config = dict(
    n_head=12,
    d_mlp=2304,
    activation='squared_relu',
    norm_place='pre',
    init='normal',
    init_std_qkv=0.0242,
    seq_len=2048,
)
Each number is 128 + 32 x the weight over its row's rms, rounded and kept within 0 to 255. Layers, rows and columns count from 0. Numbers have three digits each. The size before them is the row's rms in percent of the matrix's.

# layer 3 attention query, 768x768, rms 0.0771, rows 562-661, columns 448-511
111:114109141131106113080149117164067080137179158099102111176125149209123144125088037124132148098188120124095083163079123116116151092125057117139066124133155096163094114141112087115142114150138161
110:092111149116113106082180126083193089115132140151147124135151129188179154133135180131186081100142121120106155158200126063130189087131139093142173093147123127118119137105126137168118126202107151
108:121108178158179159166109144144111150156128100120186081117155135125096111135082131118103171135140214117141119154092136097138154144070120088123049118158105108105056142162103115195119075064125111
112:138105142165161085119165170103149114084100167167208169152168118084126152119108080136117120105133149166154147144112141151140080070166154121112141135087141161134111160133163087196098133072107191
103:144094169050151138181174117143118217072110140193123080077099147112112145123179170090125149093103127137135111078113151069152145082152106130216136112161133129143174149124138148113155118101112191
116:138197129137182129080134168111117132178162181114111162163090175117209155119172088139110123143164154108109120124152121105140114104139118094069141152130120102118217121108123083179177091191118148
112:078130118213157119112121161140094071078094109148203112123071083187155160135144162139139113140128142173130126189178133153108128121094106159170130118144094176124135126075151197073077166131157130
114:158101122075131132144077172151081113114134132162151165087114099126202171121146162128095167181147138169132137157131123155089116122068096097034159148110141140155175098092131105159187119093103149
109:109160137150113118169108150123158115136086101062184124111085153136104101129104143100124124118150188153106149038156157079132093086105167091134144113109128110116117129123149152122096143136148119
111:126201121116141107159155134108092120056104106146128130154118181115147129107087115119140077116161152133116137089077099084126149143174103131145102114114140180130164138110149111153190191157112163
114:141079121193167132070095123103116117160120161134119109129127107107112141143138116100152120156066061149106128115097132124127094177120151166079077131170155174200123137126083151132078112148110124
112:120242151114092124154085087121141095166115145166173103161099124092197101100139080100126125117089123130104149130129093112092123120147091187147218126098131075108131121178157133172109117139183147
105:139155139095048135142102168107155099122084130083127144153168128133108075111059126138165083148116226122119163101170121075037145190081159106106141080187137089146118114063171092141151104131182066
115:098151093140082126103125101146095142170093123146174166111131086181157098151122129166103176115095112133153126110154187129158129186086124211154100111122109120102085136158160112136150167151149114
070:109111121103118168214123150085109133154151149157207048143117166157087162064100135112147153145094124136128122167167103138130143123175084103130169117125154112170107149096188117100084180093113106
076:118100150152098190105082180132120158107203128090142097168111125124099155081158123130142111141133083105153125120141189143126150163053090184070167100172075122109183160086137149135142137142133098
074:082136145105133090114064200073149138066111090115168082132135173136057097135108128114176119110115084100117140112128154169109148124129181183160142089172124100137163203128199160153154133134097171
076:106161133160171133116185121178110107143066173139151113123162123169124130133078105038152136105090091113138160093164111172148116116136106136044145110166094179116149098122108121149107139176149165
075:086166110112154126145085122118085091155132093108135034125117162161107081132126137115157078122206114138148110170168142163112102121187092165117144080138167107070100103106081125107096152153149132
076:086142097165130115153211144092095143108119135112148188145142118138131069121101183053121112134105111122159083152169170129095103146186095159124155036146121172152116136169112143097096168114161113
082:099164120116125119108125113117111143070089094142172161157103122186082187099108067140127111134129113121111083075150141123150141134159133114098095164110122103148119158164148133094104093086190215
087:182109140159118122171141128154121102085133147090160102146139118145162144129143117106104129099155121123139072139109103113131135100162146106134128109051057172114152127171080110136164073101189110
084:175140130156079135122125169110097155158123153077110094148215108107093142160093119093140130118118119145104147207114127114102135113083131099083147138022100108120094132175159116098154118111178049
081:137153150091101134099151103144176137174138124088142151148133133123155148085113150119087130092141155138106130096101157120167132147096157123113157139084088141140166174118110125140095123181143152
084:115112121192105143168199105123087132073167140116149128090158129072079105197175127108131128122103147115119117121084092172086162124125120120119182136094109176044165161106105143148113127138128171
092:095129116098136106131161086054115137142064130131087117131110149131146105138106092119132153138134147154255151100100178084122154131133084116141133134137081129189154154153134138166112121097135170
099:105116164162112082161119069158101126093255136127196155128133093102108109126097126113155148111123083155155113107178058121112180148127110124153142144128101113138128178168076099169151088100179067
084:125153059130178147178181110054129133079080091186131129077123112131117149080117158144119136163100092128100107149131134127136140208100097132109160109141168097133204147069105169075126126103135126
091:139128113136098139125151103073126185074090117130181152116110060134144159107162093128090146084119142153109066134177129157121151120153117145117133066131181130154127139133150161105123185114143141
094:138162126124110066135072102169146171154133075101132131136132055107119102105130175157136060148085079161092145113123148172133111141098152088104147154097076095158174106122167116109116125127154098
091:129188132185079078145183134117117129138133135078111134148101160102150191115092095122090139126186122144160111126113090105083124164215099099122125153113158127155127173119107152185178109122097174
098:094148074128093080127153149144130147153100081101084108153138169146135128165131113094140127107170111126166132168103138142150162140133137133170100190065144098091187147141122117156125159147129183
096:141112125135112108157123114165121125106104139153078070164149112140135141093087158144100137088157091162098132094115126199137118136056136107194102152171087153174166065145110129124133094116179118
096:103165101160107154112175086143122100184130138103076072136141121134186077167139101146101147116127149134088192119143171108106122129107206097103105118144219091108171144128126081092141175152083131
099:123140149156116071139077109118154170144209167112140165138153137133066122163152070125082103120083097155151146127187100144119115143041175178125059129122165074166104156139118139140065092119135113
099:144093124157167110137194084101149081095129125100125145141110151103124152123096132147151165152108132137158197106076130128139121156149115133128099177166167162139159110138077112155167138152131140
103:134120183113120156117155182089170106074136102137124095135156155125152107124163120147145189113134089112102097156161150116161116128155101129143147187097177114137067104077110105110170117098119144
105:096106146159130071110086152094149091090146164187123107165132081166122101094167157204167145169132128105104125104157120099143109100108139128112108109180125069132105168077131110136125139136133124
099:176171117143136143161209126123106143123074059132082148127138142089162087152101094086070188142086132120099119142089126183165090104112048115144140117184074139135108086116116103138160152116125107
100:141116113137119021145101134108148116149141119081096141132081130100152153157123117083132083137165144084137153156095120141115162127080101165111117106174122171087142131111108117141097147138107084
102:154094121137153091138084171158086124144192098088114082143113165126125149174209078093116128085125131109131104071141114102107098125138172126189053160120062142165093158083128141151138145110116102
101:141105109145153164116056073094110146148142104114149061139099108108104116131191141156146111122154095145103108140140138145162125059151077122151100147164102095122164091099090151106146190096157099
099:073113156123165162122112161131083117123091127153150067136151152153126080148163149112153150139147197166146171125123133144107152082106113132159156104141142147087086145147165138142106099144121176
097:118101129117125178157140152149125132174100158149137097106131150131151119121069110181115125171100076117124133088186112121135145141072145135109160106151154170063153174083107102076107117165192100
096:119097113111139071121099128136100096184122151150113134117128129100128137133117132152098151098129151174136181158124071170089140156133099086141125155048183047132078162123180178105132072119146113
098:082137170095130139137150111212149122173145126137071115128132131108115154146151116061105107128108144172128110153118159123118131092116161111147124129206147112138134177173162130166096163163125114
083:106147138135145122111078146104178145098133089091147074170132149041061136100121085106149090139205091132134054126130185138104104164120088141195108156144129102157141131140169101101145177131145069
069:143143149121133061127116109152164074079089180167115118145137093090052155144101152098179077178172145104084140079143116180113130179153100123162157118141121102180148134151071125140114149096085080
074:149144171100079095143188145114125060131110153125132118143124117107178090124134162102091111157162127105129171146116119129129145134092182136120139087108153143140146149191103156120086158135147109
077:118100130146121160112112131162147154209196119067136165128147109150159080130119132105087126155118179175134169181120132079083113137163119146137118148145184108127124148138096105155187090154159129
078:130117110091140138111222126152157135194131095077166120170131116120130102133158054135100090132138074096178137140081090116160116065082106140138092150130142090105131136120161175121154122153096118
076:116129123087109117100164138136130121091157084134113130154132104173178117157108110090166129103136076094141119170148111079119131108137139130122095136154099094117196078168145111145176134059118131
077:110103127120145119102118164218150111138161150110137094093175077143117141141110108157160165150171160114075145116066089137122159188145112123167105195124145205150140130167152120125161117161104146
081:115172148176128163142130093124136185134086135075130162127098036179120175092147107153109113162118155131128125145106125131112131151123149147084119160190136230099137117044091158121126102117113123
085:120149171108186162124197112188124093115150130140137183126156169132145140102099139114100054166110142097145128197113149073114124134092122130117100180090119094122059138128120125135157138134105114
086:123194159134154068139101134186113108167109159104132176098142144100134147170097088100079093152134163146112099213085145128140134136112096164111136136130103132087127113152134095125130172143158187
096:133125199094167070131104172130111152180137088137188103158099127094125149191119147137142157081168097116175170176134122107145091111133175112144130103140050093105175140168180126091164091122185135
084:099144131145163138157159078144137101130164122180113100107156170115146104127140129138136139098150167139155186089131134118103109054109114158160140111103179169104146138108063129162110110113133191
088:138136150156145163144151078119105133141103130118150136063145083125124112150137114096162161133074145073116086146093063114142161160103096115067132105108189200145124148162111118120193079141143049
091:076124167084086235095115094108138065080117147114079098164178123095156060065066112081159158168145142116126125124134131129143163135112077155127164125110091039078115151103112139122151145127098117
091:087094085137171062135057175100111178122114122136181070076127154102155110173181151089127137071138157183191140146111179120121110152137086137101099187105087145138162157122112133122104114098156087
097:109116086127158069131086112138111103151152142099105126156109119155130158130051122120088110164158157099174143125091087139196132088087121103107110098091133203162087167182160119097139174077122133
099:116137122103126129131115153087118138115101125093139091122152167140132188123145065129109144122117139108167075115065108092102148080174114138091131114133162120133171112125158168118139100150110160
090:123122127108121150127167077174178108104146161165151106126154104105145146115121149113136124184071073122106141157137126071108150153091136078148138079119125100081195094152087118132160117091160149
096:080113109120105094183135121152116178195118134179098145144140178154143128058172139163095163153164113175092128103112093180124127113123115114137160111134118087140157093131106112134141122171129159
096:121067128129097145138114105075133096115106168162162105105131101123112121139181140088127136127108109124128128134131118115084102161161105132101161112148099144174131070144142095130124164155141090
096:125159133151127117134142164158122081139074150097080054100141149068128070173104175131094153081152146126108198166141199103120150135138123110128132110130106048125146173052176101179112180080080123
094:110119116145121110093217157115102132147153128142179089161162142144148121055126128120089147120155100135124149148091120112114138136127239102159148148073134098154195187129090107070146086091135083
102:157113150135172149154121105134102131118123125144160100166127094123096076168192164135179141128120155169093148094141131116154131229122014141155117173183140124172074103130094118108122133130167156
099:138159154121213148138142130161103177152183095112165175127131101136119081139087162178169119081141118083129163111140088141167109108101159166120115072071132155117147106178131154099169077078123114
094:069149153114130209093102097114142188144152171106135161118093126145126140169106102102154110189107142131104114161108114194135157132066139158114101100181167146126088141108134131089158174120131158
102:133135150106156139168145132131108141071148152131089112146087134131156092050119147161150085111117114132146165059080108127120115122077117165178091111094121201137086181170116054089111120127143137
099:141081135085091072143052117052104114107130125116126109140128120148159162087165087166124135070135190115133136132134113128093153114123134172107133086174109137088090099151124104151110160162114092
097:099119160126128119131125120127079147110210093154140069141112103099150131111118154138080116143098187145131137159083155167130121104143127130133131107156178223145084145176168118113153160146124155
096:134130145075120120148124092146135072053150142164170181104137072140137116069156123145102109150179146157103168086150105138151164110137125125151074080073153052146093135149074164136086116123130081
099:109107120110074130126206108069112156130185096160132154132134162129131127153123119116161095095173166120122170162109090087074158101188125136096089100177104016107129147133082148110070105136144131
100:149151129128152140123123103109127152134081175111129152107096123126095106140104060125123155180118111085157168163131156127150137125147161105095114175110155024103116122131126105194177131061115183
107:113123143118157110141095126153123120077074168173146094122164157113067124131219132194112077060131125100094172154141166091130161171159116153069096109175156069099170103113117103139137106139121150
099:115090144150163102213095121142138081121154124139092099135142142115125072097140141127166114109106124105194118137167145148174101128164118119079101113130151209092111120121134082117112152159094111
089:140125090141107150072108135175146049154062109066153092098137166142127094061133158178129134116166179159122141091111119132164158093150141117150116091150160115174151119130148154095169156190140075
096:100106102173110157074159130185166144107193100150143159117141124114158093140077090103115109108131144208117110177147109108072123108141110102155102187135099112086138081084109197135103106125170061
098:109198152141102122092162141087149127137160115095106114125112111130103096144144152051180104093116178135148119132090114135070108143178101151138110132146105137128137138088135095124147143103110157
087:102141141187148066172136119187187132096147118096122062146134144126145094174140108167177169096137188140106151114156126115106088126191163127099122108137082080152124093094217119123144157118104069
100:154174152178086072132169102142169148181113116155177141158113158123103090137130119133139153166134123146070152228137178079149143122085103111128127066070138116111149168101151074122098130085113108
100:143063099119127106120161178171072087157073182104174163140106154142125096172121101178165133125120140102122089162156104177120160116116134135084116080153127145078174114146085124128129102108126103
093:139160192115134094113071135150144182137132124157167171134107175148169141181057118139129166171124124128116100103094115093132191101133115184167095116193127152144159169190093092137117115080172114
100:161122178114147069152130118139144183131104144177137094102178171146160117068105140110114134173163103187108126078111103092140124136103138158119125114094090113142132114115169093091097136174141121
106:125068139151096076124136124076122157106088176084142104119118115195104137158140144100149151171160156160092095122150149143162113116118130135103150119107078134082116147100090139148076121147036122
091:182076112127155126067112182117149164100168162141141140125110182141085100196115105129079117048106083113169140153134163147107135150138100166123137114191161128101127171094147106125124150134125116
106:121109138137079077129165102151181078144122118100114125156156134090097140078072120096220057113126123164129121114129074114144159125114152103148189132118185107090114105131081137152101137073158143
106:095090138076138148134161195162148155155163097130121105103120165082155163149073129122167147138092153080159084085090185199091126114148210137098119153084125092140090161092172086144141209085132132
098:121123174107106111133173113169113104147150142138141146138178076127154129157107108127109141137124121101115152122139144064107070118089116119160115151125132114203141142160080137180114071081136149
111:151176115134154088135071181046127163071104116093031115162154202171148136142121139147152114112097105186141129088076114128120100108148087128139117120157157083118106120065134125152104144105121122
107:099156110086121094175111122120115150100082168118062120112170077136152133071157169175156185112098095175178121145174091128116143157118168139127102095109131124074078123093123101172156123076116101
096:130084099147137180144155152162099139234109146143107077140142066105084150148159081119071106144154075143065118150125151055118116120132124097171115092157138202156134160097135139083116117120191162
109:106146124145143096144156167123140087075184082147172135132151137175129133147116101135144133115167078149115098102144137115189177087161144206117117157134102096116048165110102160156176043083118042
110:115142140163182169133102173148127120099084128121162112117101148159056103039130123143127087134150111138116118102107114143068190157151096090088125129153100094143169139133101185061115067171106108
102:097128108124121110080115116072138184110150098117178113148114198108125127136237163095114045108175161202087228133126099104151113083107141101097135151146100121118140110096091091104164114125126144
100:112177125176144054113143056096096063130129097138178120151137148146147142174160192177096155058134101114118099163095082122156124111193174154129157175169148079159113139139211117168114189141153065
111:148082121132138100155151108122130098076146146180114121169122071180124134134142101138158166079072145113152087140107071092126192111164125117116137157065123104168149150096110145142177150176108076